Part of a small language model's weights.
Size: 15 layers, width 256, 8 heads of 32, vocabulary 32725.
Architecture: RMSNorm before each block, rotary positions, no biases in attention or MLP, untied embeddings.
Each number is 128 + 32 x the weight over its row's rms, rounded and kept within 0 to 255. Layers, rows and columns count from 0. Numbers have three digits each. The size before them is the row's rms in percent of the matrix's.

# down: layer 3 MLP down (transposed), 512x256, rms 0.0795, rows 87-100, columns 64-127
# gate: layer 3 MLP gate, 512x256, rms 0.0937, rows 88-100, columns 64-127
# up: layer 3 MLP up, 512x256, rms 0.0906, rows 88-100, columns 64-127
down87 092:129090139163088139120078203121179119065125067145107123100120094178156075188121105172101166116106080086142107148187113068107156129116081098161036062097113121156164150139129192166096132101149082
gate88 096:105105135074070187115176209126099082094115079175160141147111103139097131163068175109102105098156067085157145173151144114161130072160143136083043139141145146197167099158126119128134130164119201
up88 101:183119046117172136107131076165179151105132145048115043127141121143114171028172127131157170141125148136142129160126125126113078105091077121160148106114153163100094128164101100125142128117157113
down88 099:177075086113151101143202072127136151155091130108106070137088100166127164086108170153141163112169119116175141161104122161122132140092114139107089090142080123112115123166067106115147153111147145
gate89 096:155126113122187150108153122077121177067132163063144148139103142154120178155176116115162146142109148119113146123153144115125133162127107154103141138126205140143141166144114122133150147089068175
up89 098:097074142127178088032168132123110131098171123104178181107097154167109083134123198170129122164099148128139118074159090160138130121139181087145120103117121076126141141135107128169115184098108124
down89 099:154146138108159127141156108070119187055107169081140127101142110173115174119160150078106138079120132159121092107128150116118202187131055164088169148166176125131118139135144112162132127135105139
gate90 103:157082070110130161082110125121177148127069147096195165163108136159141131151111128195113120113121162170120189158108115159093088084173149169132112045148200164197143145112154092121114089086153136
up90 105:157048133147139162144133067112115117133089150128201147181149129174128133177098133178093135121124170172133202183115165120084159119211166159135159076095188141149152179148179148081109104078149163
down90 105:114161167157131154153099118151084078112138147147142104135129118133083150090111074053104142142149150085121113108178174131115223183160114060126141127081125135040143103124067187119135176160059146
gate91 094:163154176054162200147158173124114100128096073158158109100168154183192135169086119098102078121172083130151159151128119072164140090120161084115138095109086098119141065123111157126144133116141170
up91 094:099133107131104104073106196132149169091109122135139180162110045114161156112131137160080174119178088110114106146135136103199186110161056128201138115154136146148122095131114086104152124152131111
down91 092:118144167100146152122089145155134112135152110090153106158128079127121165182064165116103099113145122112179143143125112139091103126057130111119084137155153120154157113149130123110120139115074129
gate92 108:182120113113094138177095117156106107133172118113135126173103110099144153053121135130096094097102126138081086152160081160143116134130080124102112095149075167100109112105098206114141115154109154
up92 109:125109093077141147094160104160164095122085129128134149122103140124178139178208143140078077106126123092150144062153097169187118136115170134110133122153158068193140098116129153137128127108146144
down92 108:114151125108079104135165165146142114134130079185166124145077111081178145098087125148188155120138100132170125061166134112153129117145168134177098131141105088077184080121110113116179109144153109
gate93 092:144082145107087118107160171164194127126142106097151127109106158094164116095060145171091188091115152119133091188067124088110116132174120105118090118134108114126198132146086094129170140109171095
up93 093:118114175149101089152130211149141127124137109110199106176173146126118069169105094076101187077116199192127103154121121131183155154156171111160141167121085116127142097114132070123221162073193138
down93 094:122110120152135119126105194134119137079170145146170091162182178109115097129124089101193138066133185139144113094171124106178163137106150148119155145154154172136101103121158140097167108122155139
gate94 101:131064129129093144108121148172162173137146060078165126112133156151142173155050139187117086144122118128178112113096111155137130131100161100167121127121138114082089090111093157109152125187097130
up94 096:140197169098118123070120147110110095084141114162087156140111125158151093076163109111138129162171120078109144166173163093140112104092127067078103088156169136170159148108126097142120138128155110
down94 098:184160172119093160068118101125142166108149065137114131114132133152157133137130133142086148156167092079100156135132147112123083099134114078151033111132123076118121088115142090111131114160069091
gate95 089:143148073083128143071143153196183173083149203117204151095134123155134127042092090106162145162116081099146157116079193033084160147165098112139139155124133151133108095156145126116150163155155124
up95 089:131131092097124159109090099138189113130123133119220127105145111146088176067096131137113173153187079126138067085133172122112136127130064163090130079096134148101149152106076173105106098167123067
down95 092:082193107132099116128131094136139141126102186103165153096148114135109164145126091104137176070124090133188068103091149128097183176140157158104099093081169141118111136095128138076153114163116111
gate96 091:206094150136090084110131172133160084112120091133130086155139080146109178153063145159089085100136154171171125081106111162167181050160137165132153171098108158127081146092159138067159203153143167
up96 092:149144145107138047145138126132139120100047111084140105131091145149083161096156177137102117158112121152124182160119212117154158112148067183121129189172065133148087103091082138102114129161138117
down96 092:114162133135118224142189134133148140202181152198103142112124148149144105164154100093189137089108130117105094100113075145061105178118205055129083118094168181112167122144152122162122114099108168
gate97 107:096146061087150111087145127178124147138125162111139106187168127166126102090152149112159132107125110114145167159115089141146123099151129108110077154158093110133099074090129150156147124093123131
up97 114:116156110087160124098207082101152150090135178134165096141159134157118076097200113122164174106128148152119102094147121132099125119157178145148129095181108102071069082108136119148190106114131099
down97 108:138079136137142126121139106123117132129132148101130110116160116170133120131150131107106136103118123169110101101130108138142151100167171092102255067146137125080146169098137096117168149130122105
gate98 117:095085097161182111130107157127103093077097116100101109210111086103099126114127110112162115125183150133107066125165086158134186115172095179140186133119128145120118143105189089113176136188138154
up98 114:167160143135123166160159119100155128159088145137156095206127120138155123116132122137113149095122081159190148098133194106121106166106144151071129128145108100081143085136175144128072086117075087
down98 109:113134132128103135147156104129143141160150142103122142076124151126169150120126142147142125145063135095151140132129123125090137113085100097153000125108124165158164096158110134130172148145107129
gate99 110:134121156116094159137103190178134155151156082105124122147137106103087136099123211164147134152139144125148125160142086101146134133205127122172097095125110142102118122132036148067173084133168134
up99 104:110145207144131112153092209125111107136160114118135118147174131154111140093110147112159120114133105159145143137160129143131148093151151200143153096115070119088146146149122120035188106126122123
down99 097:142126161157168106118170097077117111137110162150129173109139152168134154139152083107127092104119113151147166093122177137104151098056132125104241191174150149144120159134223102147095144132124119
gate100 095:095112082152116134112150082112180154117099134138134103140136155156169128160158095156105100162172155162152146171101123074166113058122126134086128181138075114120192079164133142181132153096136112
up100 092:130135147178130118119138067126176153113146056148192116125160162155133126172142106122122088153203140201143124149087083137172143134100148143122143181146129116058182065174147123164095195124103079
down100 092:119100109120096151134100162137117081115138152117119111124155164090132115120082145106099141090115083125129103114166170162079106122144108152138169087105146133110139148118128152079136124155129115